Each number is 128 + 24 x the weight over its row's rms, rounded and kept within 0 to 255. Layers, rows and columns count from 0. Numbers have three digits each. The size before them is the row's rms in percent of the matrix's.

# layer 4 MLP up, 1024x384, rms 0.141, rows 709-781, columns 0-191
096:124121150110110132142174146130142128138144133116148138153147122154141144128091157116135135151157113090124123114098140140151141114090191101147222111150143098069062113106117145141132138166139145089090153131126116116107128139099107130135105128139112146155136123095172132123183110130116138105129189128136139145102137132142137156153137115129113137190149095115135166172124087138164123144183131128126129082114102152147118143130155149125121145132145158115144098150157138113129137142119120111127109122154186149132147061107132123144132125138115142117114159128133159118191161172150183128
092:118133132107114129123120118122104110145137143132124128133119110096168129116146146125105144116086141123150144145124167117091110138135079132126136109097121124128117163137126147142109131159089101108128128137143095154119120118114101118108170129129114140139111121097128119130175140118132096185143149134137171130134112136094105151130138107142137122150099155117176135118118117157161143081158164125165122100122121116167133167136155117152127179124121130083147066070104147142166145135102091125105114108098115144143154078121123158124123091143094120167159130103117115175112136119161146131
097:168125125126120170127132095107125085140120111107133113148123123132150145145139130167104080181104129134071141075116097111131099090121169126086122143127114110203129141133133109123116092125101111107139168160136161137140115138075140101107157140153121149156139112144142144139135136099129136114142129066122090135125139103121111126155169117119102124125136149148082109116112108180154135146129104114159118158135138132123161135146145154133143116132146111132121141097097113126132069131085133141079155162122152099151129139125162103123103120151124131105129111136100141171132152128179155114
088:125129119107172138161117141143122127130125144067108094185150109099101097126095119107168137096129132148160121148123114100149141135128150185135091105112110136113145137158117165192165120131132130145106185161088103129098136163127106152137158150105121123110109100103142073118111141124122063103155125161091117085147139127166097124116077117131121160155120149118098133083122107120121136116110146125154101134126127112114144123150121130103115076125135121109113110066104144136172108108136143123113152151171159125106161138088158143122146075141152148161160091110169128110149121131102113121
099:140128136094180132132144130084133151170156104181115182126157179157088125120172132128151163168106138092166160142079141090126156096129138160131095166106143111133130132133131140099100142116101141090112183144091141116138178105152138149133119131137139108150119145112122137146155176111158081089163154118141125133170102129096141091137130124121122119109208132069138124131116126123123115099092150151120133122110121117170111113136123119129120128103078096081120123171171147132147145135141096090104145142106130093141123149172142195129105107145139120100134106133101112107159120100144125160
094:094130125162104112096194189158130143157140123169121156143079045155152147130137105116123122127136155085136113129124116112091129153141116109133125134173111115114182130105134098120133157120149144126151127160163109122107157076117132148134147157135124157139115117149150147160116144138111094098124125134132154121109156150067147127086107138102121119120142160153145123102120114142100130097140118117151124122123134106116097146178146149181147151097079145104112111121130123148138154124122135123124114134138132125108102160133146103120122136093129099182134090128165155154137141159119122162
103:149118142145122143158079135180084128139108135191121106139146150144115137147129104150131086160092165105126126123106150139152127123113141147143135175112128125140137143126130081121159127119127125163115138095115118148113126132170088108162124139138098121081136114136108183147074149089116132102117094138158095103136132141125149110136131150160083096155124120126155110124124138129136144111069137187086139157127153085118114092077113121133153133154090134137172114104130147138122126118107108140124154117119083103152100159154140118112122129131160105141104144148093126155125145119121150163
097:146137129145124126131117128135083089149130097128123127148165103126129147097122111118154132139120163109142133125126123144117135110105182133111146132108138130126122185207154081117101158118093087138105099127144172162116141099083103112103119122127121143141129105173086127113129149153143132109135114095136135149116109143109171130146130070135142115165096146165154105128109148123128172099141129150162149149111129097107149144152170141120144118131137122183090157111184100139126124111169118092112126107128149160118092174142129094154113114151170126146134127138124162145135113153112114165
100:128130139139127082144110148103154118100112134100114141150082151124134140112107082134153130108142103115114112110143110168134103134113152116102131055089086122092114117153108120152126124139156081169130125111186101108115128137145168159106136156116111180123161125107116085174157106111099097156139105138149192127112156158142127080135117149104133149144140114131123091157117144103079124121076149087122137132097143131136100149150118149136133131128105080154096150119096144092119091108155145126106141116106180054127132095076128150105142176136106135128122110160147123152128129130157130138
090:121116154153119148147123135092156142176137125114145144149105159133123168171135136160099156118099149093119128156120156130153124154123143127143128048146162100153110152172110124135100131169143122129098120125108156129130120120094162115108127143072096112087117109130135134130101168131107127132151102159135118172148200144117123124106099173088089161151168080128126127156153128112117146132085140138138144110113136156116092125104106138096130148114115103148126102172174126172089090121129124144140140129064113108133136130121143113129155101152146113110120137125130130128118162122134130128
103:127079115140103131129147108132116126136105127120119153126144136147103116141133162121125166087108116127144169141119143117147134088077139153170117130121166097107115131118112116126140118106084108139097133086137140164119118174150108121096156141108137134145108151140116085171153112139141146088109163131089112155138103112075114131154111130086139112126122107120141122184088107123117154125161135151134138156108124151111104106177107164137162132128152130114137151109084121127165106107118156165168153122164167123086158118135143126124128126139156139116171152157141136128163131120157141150
089:113081120100134164148141096146133173132122101154116136123145205134169092141129145110148115160146151154149145137147161152106108157087127094107156106112142105142096096132156118150136150105138137109127102149144082129142120147161134134166145096158135073145071143126127133101139157109120123222126110121084086114144136123128087113176129125095111127102139107130155115124139113113193132087128126119163122122140118132166106100138131123123143142138116091140115131103088132191062152105182108130151121145108140134119142146137145151115139105135128099169153158125156130170116126152141145161
094:139129090123164123164156116108133155077155141152116115128089142122099100112089125137136115160113120122132134110116133162079134158105127128095151133122083132096117125181168131120150154141141119131124050133077143108096119130121133119134162109116144074120123157137143144136132144136149090145180175104131136107120119119095174084160162154115118169115150159156140103154123085110082141070125125131100178109099153096092092104129089171169105088121142159125120133107099122134130148107141130149128177153147124121152117101147102131119114148125110125148149135093138075167122122104145127121
097:117084151125150125125118144142150100072120144152142098130121126126139114071088126158178111144139079117163090118187079114132129157113150144095145066096169098152160090123141134108134111128158117138092131142139159140122089123158101128078114175155117144116131130138142145130122138155136168130153130138105107145142111113143139114072146138110141140119110135133118129154124115146126115108135144163155123106118143138174127165076138160111132124152136110129058134151139131101148119117164131089088132138149169137148161145126106141141165121143115112132137150131121125156172155128133124066
103:160124116112088157144101127133142120132118097169157067128139126141118138161103135143164113133109130147168152164130112118151123136117121108125124168118119128103162115136108094086146125113169114102086124117110170133112086137175148106148097082144114143151146145156147110150154128102170145118093106113104113153093157117115118140099089155133149165100132105131148114133098156127113129166102136093175133101098128171133120137116152095128121142161141127102146126093138146120102118150137127096130141120124112118097165129138113151201122127141129107135139156088130126128119140118131128100
098:081139108147095145112154139155086089094149153136164098095172138126074146084175120093114146099131099119165131121097112131131151102095158152131145080099141134142167162076138116131118147116112114109123139107135088143132141093137115117107169085105108151122135153127124105110127132141137126138081157134080156136120150095118112162142092131155127108086087144151136129158101139128179133140075124112162155111143077100104121111145117140105127121116112160157105137103145129151119143114115092128091131107074126103105138144093093148144146114150106121114133164137097116112135125169116119159
107:102164150154183165153130077141114164105106135116143136166166154162131130184146114143154142154068152144090121137126151098125119151119127144107161155131127131123136112116113115139086162099148151133148150119132127150101143129135106098120132167101149135132142143096125124140121144112151150121152098167129182137113116142119143095092147144139123151145081144142115171116159123089115171150090096108150124164110158129127116112168088138080134125136075073100147165115132135161127109144139145188119155105096140119166157115132151168141141136132157137064099099127097132141136164110092123124
094:134146123102090142112126147163097138086139136121108113104102139124175129151118112102113178104115127138116106156105123114118110182119145112180123145148130162165134114066135138129131146127110088174140106118129122099139152162196135117138114123121128120089184144089131108114121132146109116101137137088136149159181122140092149155152081101168100105119125107151101108122107176127147146138074106176125112113121156110113120141101122160122133169130149176141147103104064142169126120134137162126131130122145166132116167094114149149115110115171120141119065090118168127179159141145108119103
106:096126148095101114139157187205106145081145126146122125172153125094119148112126151097145120137140145134134122091132135134091119114129082142122130155142156090135088124137115154136113115104098146149111148141084114135113143120139144140099142124116152163160089099090125065104112137146147147125080139118107141116100128106154145150147142167148128093145128146135109132142155149150118141124084147109133156187151073161118161153151131114096115113106139119119143169116132153172162122104106118137146148106179134148147139123153120152121123122127142099111096135104114120196126159099141139136
108:120140090143098130116110167155078145156138133143164140127128124174150136166118133110117127127135112104099141129153137123114159148124149148161176174132130157140143177085115135097143086102120170121122139148147167118150094097116114124135112160104121130097116111106149083099147109138138142135099152165119134123160133151133137095144086117109145151130100145128152119127077128161151150134152158127141136124109114146119107156112126138128139157158090145134135183126119135143093116079104089113160117108069123122181132150105118112108128132153122099141123113085114150118162178115145134145
098:094174135127103146127083172135073107113098119115128143139101129141132136161111146156093140150154127141151110120155167167138093139106117115164106146114167105134143113155107151131147119164122066164085085104123152159126093171135085113120160124093130120115066128158106112128131142151135121145104098107157113125119083114128117130101118125138128135105153176152151101119090139155115111122120155176127108126125133130156110142132154130124156107114135143131089113115115122134162131134127125086133081144114129129153145138102149084113123147161079128145114131134128152106153094126109108113
098:131201140106146107130121121104077093081150130128151133133114087134088102171136119162127152084150114124093112127128139133157122107108202161138111147132131143146082143161107167164127127145110128172116128115122116143119095151128118116105119138086128139128118137124131130151114123176128140101087122106126141130126141111086101124141117178129133131131121134145151089124142148094107106134111096117144171182114113137107145109110110143171144145134120126111117183103097140136126147115143138128110143148117133131089128135146098123154133126129138110103137111166144122144132119119128108130
103:141132132107126153101139081123130117168141088102141120082059090113125110103117128163110143129143153127118154137180168091122105111143149109124139150133134171144139119151139129136135173135103141139112149135153162128113121128092088154142152167135143122100115099130113144122093147130145114170116180100133142146134121155131096131093073094099135114126101128124138175145152132111145156093135126140137143112111135158103116110159159134130142160111142143154157153094110149149131113136124121120119114111103121148168137126131147132139155107153071119133161139139104112129133094142129079144
102:110125166107130147129133147080124134121119125141101166121154156098111184135144111124112153107178118136111099171158103100139161171116092090124133106114108112114109129128092137114118113136112152119154089093144135128102116142169145126077150128126139135179116091115122125156128136156134131120077115122149149127101158121130142120161105132170123159153153079093141168106101146138099133124107128192115127138109126154114107130134136172096114122166167123140104094139150121103180114129170132126160160110121142134121138166160136140212112118145156113087117119106118115135179093134092126198
122:127121093140146148128114112149142134116129105155142145135125073142142156161089101118095094142111106133148146089117098193180180171126172144143109126141144170164138052105166117166127114138108134141121158155143090151098127124128119141126105140140084124142156150159082136149123161158103155187145133171161124133138163126142118164090145138127126118119178154110151137128165147151170098130127146131115140176138096147142159126140093116113124151133131071134129126106126131152122152126124112107073105127130093151081133175131160091160113136151086141147092112117154131123127144113152084108
100:110150147116080153153116128127112137111144100125148098115138157156163140120106140148106144118136090093141104182146149129106155156131102085111150118155170158130113098148111096138139123113157151157134174131140082112093102128114126116105092112131145108150134108117105200124146145121121125129155164115108112116141103118143152100110124133156079119112067185113103110130082133148100120146149122123129121129134164167168085114159177154119132109106090112140125100140080143130126145117150138123122120092138095099181088116130153117085063144109176146117144080125139159130076063108153123129
108:105162161155141130105121133117138165127173131104120145153122174145143092116108130090145129101133117129106129109152172125123111133115156154145140126095127118089132097121098153123132121107090098137130136098162152152124089125132161161120119145114134114127146090138165127135080150097122139145132132132118108120143160145142130090135094120082118162097155098095084119158147112148128144155124130107100174126118159141117142125133160119128081116170163126146146106103121165140118113079150143100142163105124086145128088078144096115127132098132138155101173116144148176150198104119146104168
090:122122160099154063118107124123137116121120118131167121091129099177144099113108146139088140122153144171127106151096137093110122076115121160123144124126148115079131136067133137175115104137152126094123116114156180127124130089181132155144120117103160136157120165091137112125118117146159127129133133104135149124160132124088126180179095152093167119116137116142147093120168137095136149176104084135130142069101092106100138122121133156108085116131133127162135179095109129128167132107175131087108134177114201148111140153112126095106142105131104141111158132136121115111142142163131139124
100:125108137128103162169134126135068162095157067092112138129097140146156134094128104140119171150116093126107104104151098138132114107103110164121132130118139109107143122134124141135127139116107157109148130107170080155141109172122122139164134131161139106098126095113140095118164139104117156150121146142149124093102130100110151152165079138123157144143135151150148144147138160120133170126106107185137106096137140152096127123144141170099132129131127148137099150086147142169137108121149147113103145130104163123112165151143132149136207125076114130132128130131121109064135071081157124138
101:182098108113154094121114156121143112127116130135131175120134148127121130116110124124106130117154122103137141107140150144104145103162094103132163108090115112150135160171119193115163117070134127132121163128124117112116175108145127110115119088100126115084181123087115110147123122139145123131134124135050135140113128161152153132147172155102120122099119102110076142146165137131079145121122143120130057117103101122114087138164120108163112110156146136090116113153169118152112109130130084133125136122145119090123115113137072125181122094094075140110101115153110136123101100110119102118
090:141098154124137158159132153139106137126145093167123149127074137155094165119106133105141150098115114132136094112139130112127115145111100143150156200144099140129101120139115085139133137108161127132133146135132148135108112127093112109080078151144108117128147116165098111167123092132116115116104106136114122136109131112153119146102104092100117136150148120104135138150142119131113156119144060109134095130144122207148127145072155128149135134120119137096124113095085075101164108147145107176135128123146145151104130121154100094167125143140139111102118160111163111139154095154102146123
106:088071122067110112125177102148126153133099115157139145116189132104152153128147089165166096148139133166087136112144163148122112132074125122124129078125089146125114115175140161150113145160133120157115163124092134112124127120135150159159148118097120122161138171148149144165150095111132117171168152124154101128142113130156119101136101144077127095151157145087140113076152175097147139161089125098140129103148166121136115148142152116126131123126129147115136085091121117161110131139127132133152108100156124109143155122169157147125111186135109127088164095151099155142117162164135130110
104:132154155110153145119126112128120091151081159136102155097105141121154130060113111106142156076140103140150143134097190090128133075144118129141139124155153090101146159122143100110115163092132128147152144091123110089091102130116120171156113131144119080097161101125093124076104108098150100143125142142108129132129117132126116132173130114116115124131156118161102133136086142140150183136080083112118072134083188120109114110157153153152133090091135094125114117125153128097102108090132135138114137107177093116135120154109080125121083120111137114090135143126133175178157114107165093138
093:126120125131142116125153111124133093122141131087113094155103106120157152123113162111135160147163107117140093149101149140107113129094154159140085130107159106114167134170118118108121119124134118143089104130146149121114131154149122140083118166106143173145118149128117147145108131160117136157133111116062172107098105122158135125127106135147145116145132158171102105149161129173194077095131121096116124128152132113142128124116127109159168129154111132101175180122143167169136125082144111127159158178125139174118107112147134148090154126109099199149181162099142122118110131120132088124
089:113127124135143131105089142109104139151140117145121131141129114160185096162106124130115091100145125078161087134118108122107155125142112161171089112134103136160155120166084145117136110161136146157169134145130118109084133141121131143169134157183094122128149108158111098152135133117097066151109112139163212130140168099100081151124138127117099114156097110102098119135134102091148117149108114095076114136101139146131122158131115101125113152100085123124114144139113122119153136081150142147090123135130143119148134110092087173133114154126190123142140139101189157114113147144182133129
107:134169137159133086131136136075169153101081114114128112101132173110153120138128137079130132112137118138142128144093152133147110128111094124120099131111101127142095168167159107150120144167101101116112131130144139116172130129111154131126100114142146131144134137114159098082149126112121145103154179157109094144157167112160152141130113131157142176135125164123118105137134152117194120189173164149135189108126132110147145090102136141150121121136137155150122125139094102134119131104133139137172115095142165106134126142116120138085079095115142111144089183101113143115145116118124156094
095:142128156143181133108136124128106119091144151137132143164100129114136126147126141169111148136138146201091143102148117114158127121157125127135111102131123156134115125071070160121153110148132131127120093082159130069102151136073173125138130125082132128148133132138125129133148118125102139150118149121143174111135133131154116092174087139145130125115131129177138080120127133119144135107087146141187154120159117108106115112113099113173096133101156116127156109102183099148077118127098129128127141140102146099115121123137138116123103122118101123147138119124109088147080126094081100127
106:094098175141140146090096116134121117136113132119173126072106115131118127175137151115067161105129125149101107196119176119100108124149159091143132117114167128123138105171141170108098152127122114126147110110135162091165137142121105128082118152133136150196156124134164110161143136124124135138104143154140121105129124109149098174125093163103150165149114099107121147159104115136144125087105127117123120108094153145135149154100113147123119109086145179110132113137111142138090102131127150164139147123143133142168088161128116140094130148147117139129114148113124128166130108132094109145
094:107129135129121156117158126132087117124135139123061166122113113168093117113163151152143152129094138129114135132129137126155118144096126153161100127127111122135086137098126131102145101094133123113140158136139131117117135120108131102097150096100108108116124108142122128116172143118150109075117130101143174134109175107111138140145119096146167167101112111109079141095138189124122118137072104121124113122174159084129112114131104096065191121149115132154141098098140106142099077124143110130124120123056156168152143110107145095148122116126150122161104109100146126129130149157127084155
098:110100105096127077101153106114130118140158150133119092148099144127121129106148154132099141119125149117115168120118114104158140148127125096091145119165110137128137114103151128174131112120132125099100126095109095115135171109101082140136141127080139126165124171115117136082140102118144130128141109148118106131120146138137086116121082148109113109120121163097135160150116107126127113138149150115138132092124148085098104161149095159143105123073122115126140138124140149151120112132111102154132134146164171112154138117167123134143108148120144141102147140097120109167142182130128139078
104:119117104168143115120153124133128114101114128118118075125092122092111141110107128124146154098145127148139134143117173132150087118050120096104132090119120127137137143133165133126124153141106170123093127139133134134125148160068101136118105091146115128140142133119137070151140119126184100148095112110118090149094137115090124124171128129119160115137161134154076144133128117119140137151157134117101133156118135148140123113165091126125102085100154131137122160166136150144157198081127093128101147129118135109125116138126096116138120144124108109141087117148133123125150109134155067127
108:073153125155119157154114124199084129132144113151129174153124105120161117150159163086148133124120100138134118135137061156160118118087124163099109136148122148172083108108118160149124136141093093122116184133140133129147116148114109101117126079117115133085085155124139127106154106149131113134160148072141131106113137130108134136096104172135130145118144142096148134126145124121165125130091144129124083117140105136104112127136126147150154141153088120158093143137141091108070156136087164114147122123129155126154115093118096142111114119089133119067140150124132140100129130118091144159
099:136129115089146117099098120153158096129138192099128081154115163101100097155137136117150127121107158121125159147118103121146167082152133145097129158116094107130171100127151104105145126111153148148129103137102148103093132108119140140084090129155157128141145152127152122146143089054111121119137115118157155143111124114154145181119180130099126151140135134101130116089078094127131147113129137141114151112142105146125119115130155107117162134142132095121101129118083116122129157163148138123107114134126143094101095097098120219123135144131093144147130157126141127102111153155124125121
101:097096122112126122101093116107142137183120099137120156112134162141149097099092121144112138143129115110087129119146161123157114129129164134156128172138184116135103127097118123089154103136143127127115154132125152108142147136138080142090145199138122114137118124112121113104151185137173147094131054142147106102143127083146112116099141165127138083104175114073132122089125175090075083131100120146126107132136135143116130135168193129124165192144113119069105120134136132125102127125163117141163120099111108162108116137132095093151155129158134133120133144141099118122142128137131128141
115:174115142184160117044161129123116110085116127156072145149127120143140113165084127119102149139113138079134122109145161154126103141133155117149174121095125144107051155163129119110133091152096112135147155165118105096188116118116159156114168141130109120126136102136126126124152106115147119148141114119148132128161096143123122121114158139108114159091107168097075153151156135115112118121116134147116142175098126124097119113129079118119137136128137120137072146146110100066134144148109137121159197117125111117140134130138133165129148128129091126102167091184118131160103129140098150142
097:086122139173141096131088126156129138119076147127134126145124134117121075112126137129130135095109167137106124077120127123163144099097107166087140123106177107160126162141147134132136134095167188113168114117113126090111113131123131140112165130122129108143123101119132136118093098121112146103103138139090129149087133118105106094125134090173146152144153113102116132143134136132128119106113155082104092128077140112127138123095132105132052123136127132109150087084162181115128150145165113127119108118171100100124088121125140163143086113102114129096159138114093135122086098145087160095
104:125118143086130143155175091115114112173102157159091106170148119149162123132119132168121143118154157108140088142147110147133153113133144101122144123137139117114148112099146133109136101146120145145117122121118125153105105100129141112109138123147118112149109131168155136124101059128107157087120119154146103107152110128142090145148147146127152110122178132134144118162125072091123149149113131090147120154167133172103105120139133146120113093132116113142110129169129156140080093161089165165139165131127106139128180121114140118109087105148145130099127137102120133136102152121166122119
097:152142125157131121137131147204111144146100112117106144141143131115130097106132090083108171154115162083137098134117131163121113145148104121103122147105131114162145132096106142109129101155119129099139145136121144186174163119135135153122129132114139112120121144123108148160127150165118192117126108126145143105133120144096102151122108152101179113125141125140143144124130115118100138146079101138107140172123111141178134085133138137127100167146068136162111135088121090128121079151148102157107084100140127158148145150085162146095094106137144138119125110102127153109124068119115079113
101:084132060109135148147104125109126133086135144119149096111111143124089136153102130147143101161094125149162148137181113130146101143079105136117120110137082155132163117128152131147107120132120094145175134130130175161135154125131154123115127170173132160142104133163167135094083152137111134111139125132116153122166129128122122108092119098144125093135081153120107134123127155134124163141105132137140129130114095132188100147106141113113138154159093121169075129128179097095103141098079128056165110148112099118139137144164143120152120153146152155096147103135084153124152166154110150124
102:136112112156090108077141112147129123131074145155132114167149127135135156104144094091098090133142137109105121131131136106094152165125119148158134166059128149139122129117151102131108128165176135165112093131140107134120159141128086114152110159140134128159099156087135159125081147155149119143121109142149142117118151193087149111150100119145130107122112115091121128109131106065151142099104105148121116083102105151136122118146136151116122096120160122125095167145168123121146144120139123135114070102107105128124086127091114116140120107113127122165146128116144146175150137100147138134
102:167114113133143169116076135127113125157140141153144139087140148138142138095052166116085143132128096209088128124078130109140124144165151135154088131114071147131111137147171114061098120099145130103119128111141148148162179138136130145144095121154117124150130104153131085123179123150151131113135116134128152149159126104110140172207170148132123115139146160121133103128113172137130142128126131146111110094155117142099129113163115122139132148103129134127117129112165151105087083079143138132150107116144112128127100114129111129163098137133112128121102139125093150172132149149130138129
097:117178159122097086088135142110177103126127106118140111158102138127073129094156169092107140122140132108112136173135104120142136142121127141128146156110129107153112084131134119099099143106121126123104132124144120131168136136106123162127090132103144139134101138112100155112133143162141063143089080135117129106115116105143112121123157133089154111128165138137155090143082132100158113161121087087120121121141132158153094115135108112161137116134116114129098102120135100120142095069147107074136128127131126130122113084125141136154124114147125149153127102114102133133148171080137150086
112:103144132146098107076131136131141131127098137136110167142137113157136136131114121133136127111119134120162127140106154147094127098121141145120163110157128130125117167138140168126136091145102110164091154127128115138111135137109102107148154161121147145148111133107166141119109152120119114088088106116124103096136079112115126147126075153151123120145129169145117205155117116110111176104133159126123124157131115150134102141110120121070145121098145121124117145113126139123136152147114105070141139119165085118103128125129138130146096185142148147148117144124139125103123137113153082145
093:087116115102119192133141091159114145124170119116134082135163146080099125121116117162119103108128131149101139121153118116131106140146139099153132079127130133087181131119153126156129120177145109119130130181128132154137107053084150111146143153094107127084115148168092141100147111190133119134089129128159117101124111135128127123145178112200158133118139123122138109147099134107120114129112117133147162157159158137099114162141112134145101136108163117150141114166075121105131116143138140145126112100104150131121081147102138111127135158114152116126158133120130141162179190142133108129
105:102145066160155096133133146109140134133137118115139153091099143118145124113154132120133168125109143096129155117121103087161129073143120114131113147162124124136153126089118128141144126143105118115117115161152149167115074160148133123140153152088165114133130146100163131145143142099119087159163108119067147154093137146143093135094161150148114101132128125141170119122160093126140148117148150177153152131093135131093137123102111159108069130147130116085084145164145115159131125106115112118118156140162122117130148154134100117128124093152155131143159101126166120113125116149162106118
091:138094179132142117124116116112123095141100124149130115145139138100115069174178141143120112136120099082099108101178114094127115147066140113147138125099095148158165135095119159143120111146170126117173144151107150117102130121061163135119141155144116106121116158121148134148120160140198101104081084124145123105151167132139077115103095174138111135107117154091142160180126130096102110135131149151133144111148154109184109123102120170134126093131106139127153103119118151138111103165111117139150117149099143118112120122093123087175138107131141148106106157135135084098110168140152160125
093:103074132120144148136127120111108104174147120119144114122164137131131086177116107138138171165135112083111100083153133081132101113149126117126125119099132126086081086145159104118117104076129139125127151107116127171127124117137118106176154104117142141077135131134123095095109106119127132130140122127086137115091124069102178086099138089096134094179112117121155167125162114133145154091150148112157106140104116130112122117173102165114091113144119106114173128128117132095115132132109147150112149152166119093128102095118125115108107143141138135092113081130116105093150118119084092171
094:100131113113109135102153090105123147128145116109147122104138068117143141103137129107115144099083094092141136135136133119091177089130163134128134102103133124135118109128146137125111118072118158085124112120125100109141124113105117117118114157108100109131140123106110087136123123146159139189097166103100128106184105124136114139203117134159115127141095147143129129090101164145155123137114140099111115106117145153100107082131111115120102111049158106137145143086147100112125105120099136125126163169148138168117134154116117113113150100170089120125156091151132143120098144119129158133
101:152114148105125101137126118108148137159137179123092109097100133100126130152118108144137163129073114168098133176152071183097084105167119109122152144132118149090141138125118131112148153100160109133125139156112099141140169127117123137141133120148100095093146104120099176130152127142113096106128124107075153144137090135118171147161141114132158132121146102131081087099170120155141156123132145131079108149109143140179111136113089108121094127158127113143136141141141088130130146141097130124110151119092153149131136144155151150109150145115140149140148113140162178157069148146154112116
094:163123123147134065160141167130108148117159134130113163141095134111082095119136140126096096125093127190148150150100108148121125135153122099124135156122122091159144115114131130110119141102130102095102149092116128125117133098158137165178138081101109143108131143140101151157115144105114128136157115151141162127149150141114146157143142131111142132127159128104097159138143114122077133129089083099148152156190105111116132127130115108174122186103157113107122121153106146116168133121130139146148119120131162139110114159126160160102097138144151143128161151087084103104102119140129134083
111:106122131098121143123100158140163105136181141143092171131127112112176152136131132084114119132146152106142136115136170150123096135116131051112122127145131112105111140120184119099115130117110101154100133127138174101120114108147130129114126163119121121103180136133131076156102137161126115157105144133168094131142120148118100149137117204131120095126146076118121130137121147147128167105171147160143181153101163139151142157148157131134145112081129149132077109109124125131119109135112152116101155140147116115128098107106138149119128106161126137121142124120099138152123186145115121160
103:127148171102136136135103144136129135170119096122135133135118169100122123130129177079137117140113111120135153116169160173114096093085110093151180121118137119103136128105121101151088142140111128105102112094093134142189131109125146099127138150106167117159099133162172067160113126153142092141139092137153113105087105120162157110166142134140119108110115171130110118106141120134147144125093135129143112093154104140110158113084116160121151114132137145108104137138125127114172145142147110151178124150089171122168051111130134142094150128119165157087135134099107135103128076141099109128
087:127138089135157101143108105134149144165142158105121144119137122127088134124099148160114120106142130091084083148105124144086157156106127093122130146134182152132110120121140124110132198118140120121105134078112130131137128117121131133125163122129160121134116141104129123160148139139165079126083118117122139153120073134137078171117105098101109110157118122187148104164149141101146068121100100123127155087139070133130154134169122103165098160137123120097083132115151120093149107119111109121111121109133151152103087137090113128173127095136115160111147138150126125133174099131148176151
123:135122139123147126156149168119118130104107121100148105145130127083160106134174146115147134121152096137131105148180092130161101142101182146097106077115135093136140142138094100189105095100161147129099125148132125150143135151164112143097137112111111112125128126114168163107114132105124134158139129079138125097129124113101176113146149070143130120095117147099135112131094122125081168167117153149103119171162125072102112127137119143153125117171138135158173150113125115145131159168121141171144099119149123084155118083154134129107126164128106097171095129114129093151120124104120121107
099:147128137128130106133161146112159095099147154157151114147119134144124150131137124146135115111106114098109114132147128147071145171079140143124151117113117155115138139107129122165146090172091097152138156162176109123112139116130126165112109124148124124151114163143144116182134166144138138126157141115175138141100129127117149129070121125140122111128160142095119139099152148136128111123148098130149114124158168095125101130143132128146146141113113163096142113129146110143111164195128136101126144086165086160144119136142175130096146142102159120114150134147106141144132093142088114113
087:097087160144173139149110135121133164176142142128153151121163117161107122117109118095115134150163139115134134162116087098125138133115147151160083150091122150132130156137152150153153099160086152182123134171086115121179129127163101126139127093126123133110175150087129119116131135152147152107111116118098142107133144115096123124130133089111103082080147128119149124110142140143132146108151105080071097109098146149130136101088144104112145140104117098124121177150140136119138160128157140120145156132102111145130104124108117109105143131155172136159140130183127132114178067113148130087
099:125143167138127132102111094126130123095146172149134145147120137124078104117128078129111146133126088168162138093164144130087141090124148144124101116077090145141105134130109129110123081112101128131133134095167124131140134119144111115161095108123167103103074130107121126145089124154120069131111088135153126087128116123160154140112134131155132138157101147155080128154160119133096164103104144133101134158131102161138082118074141134150137151103090088138127108117116129159114123142128136132133135094123124137170121140158133144110136121119141115132100141128141137167121101070129114137
106:114115122111077175091118166096123154094151125151095126147177091124138063162145092151120136102146117119110133140118128119136083146154117123148159113142127157132183136110129147101132134157111079166124178123095134094139105114132140117121167157091103134122135159161124119141145133149126126091125108108167143131121136144153116150111163129137135125112135140148154123120130127142127133125086124080126169161136170133146146099131109124110161145135165130151127156087132149129095124123150150096125136136133107151135104186139105137180130121137079078128135132087168069107106109152116146106
093:109114129129139107070126116112106104102125105154121127142149139136138130095128127193055131140123158123152138160121172133162102122147141077099114128135197163080149126144148127181128167183114107131122067105158122197138093136118148112134128178138091151144055106109149112104114136070171113136139117119164152141141155126065090085102126127126118129095111190140166127096124130135116142138137138162151134126143118178128102154101138162145101142153162116124177118112113104121128135106122117163113142181097165130115122159145110123108137159104162171161117159114129107127126109128168118164
101:134147111123156099125153095120126143129133124098088112166135099167139137140144134102116144150121092146149140133130103137142111121131072093164126117128124104127130077111107142130125120124135124132174111116122125132140103152120148101116182166098133137116121092096157136124117141119108122105127122132144140117157120142136126066139150132088106133168152168142156132134160149147108106108138105141145122111109094125149104162119087172137166153158188164094138097133102088201144161143084057109142123106168138154092136156110117173146112170129129109112116133112106116124120109095137146137
080:111118146119133156146161091110144096157107126173115150177158110155148104081118131106112089119143160157110039130103104140091096101125112118138132121124114140135146053135093132106138120131099155127124146131137115115100156130116102145116151159136113110149097123133129097145154134154154142123152083143067163122158152162172161115091118147128122128127098138108131143134131138111074123116107103054165111130143131110092145110074095144109134110152133155160121135140134116152092129163106118096207145135131131099118120100141131148146127161110148163170111120141089098099127081136152098127
097:118106138113113149139097165138100133150143153143129134127076085121117122151150166157098151177154117057138161107155093164115121073068094097159142138133156132150101135112129107099104102133138153155090136162110130096115134101151159117120155153125124152092157145141134125151108132159112140142173130140144129120135090082168114118134147131131122158105137183124127136130152133132144107129111142122208102099137167127148136139163160172124095098126132129137115159142092100121121125110126151110142165159157140106134147163105107093124102100148131173084129156150137123095134148081134087123
100:111099135127123132171076147152110120162153114123155099174134152157092119126141136162118122120126096114120116109154135095121107126053099139185146133156124048121121125126138142115171168124090081135168135174126129162147123121103113131138104169141160154146159148120090114110145105162099091099068148107120110112092126142127141103140101132127105132159103122125150086156121108127101122112111106128134111125096154178122119081110137161145091083164135130122130121155160111125109100127120126130113089085111071092106114104095135126136139169134142123145101124134158150107138114138098145123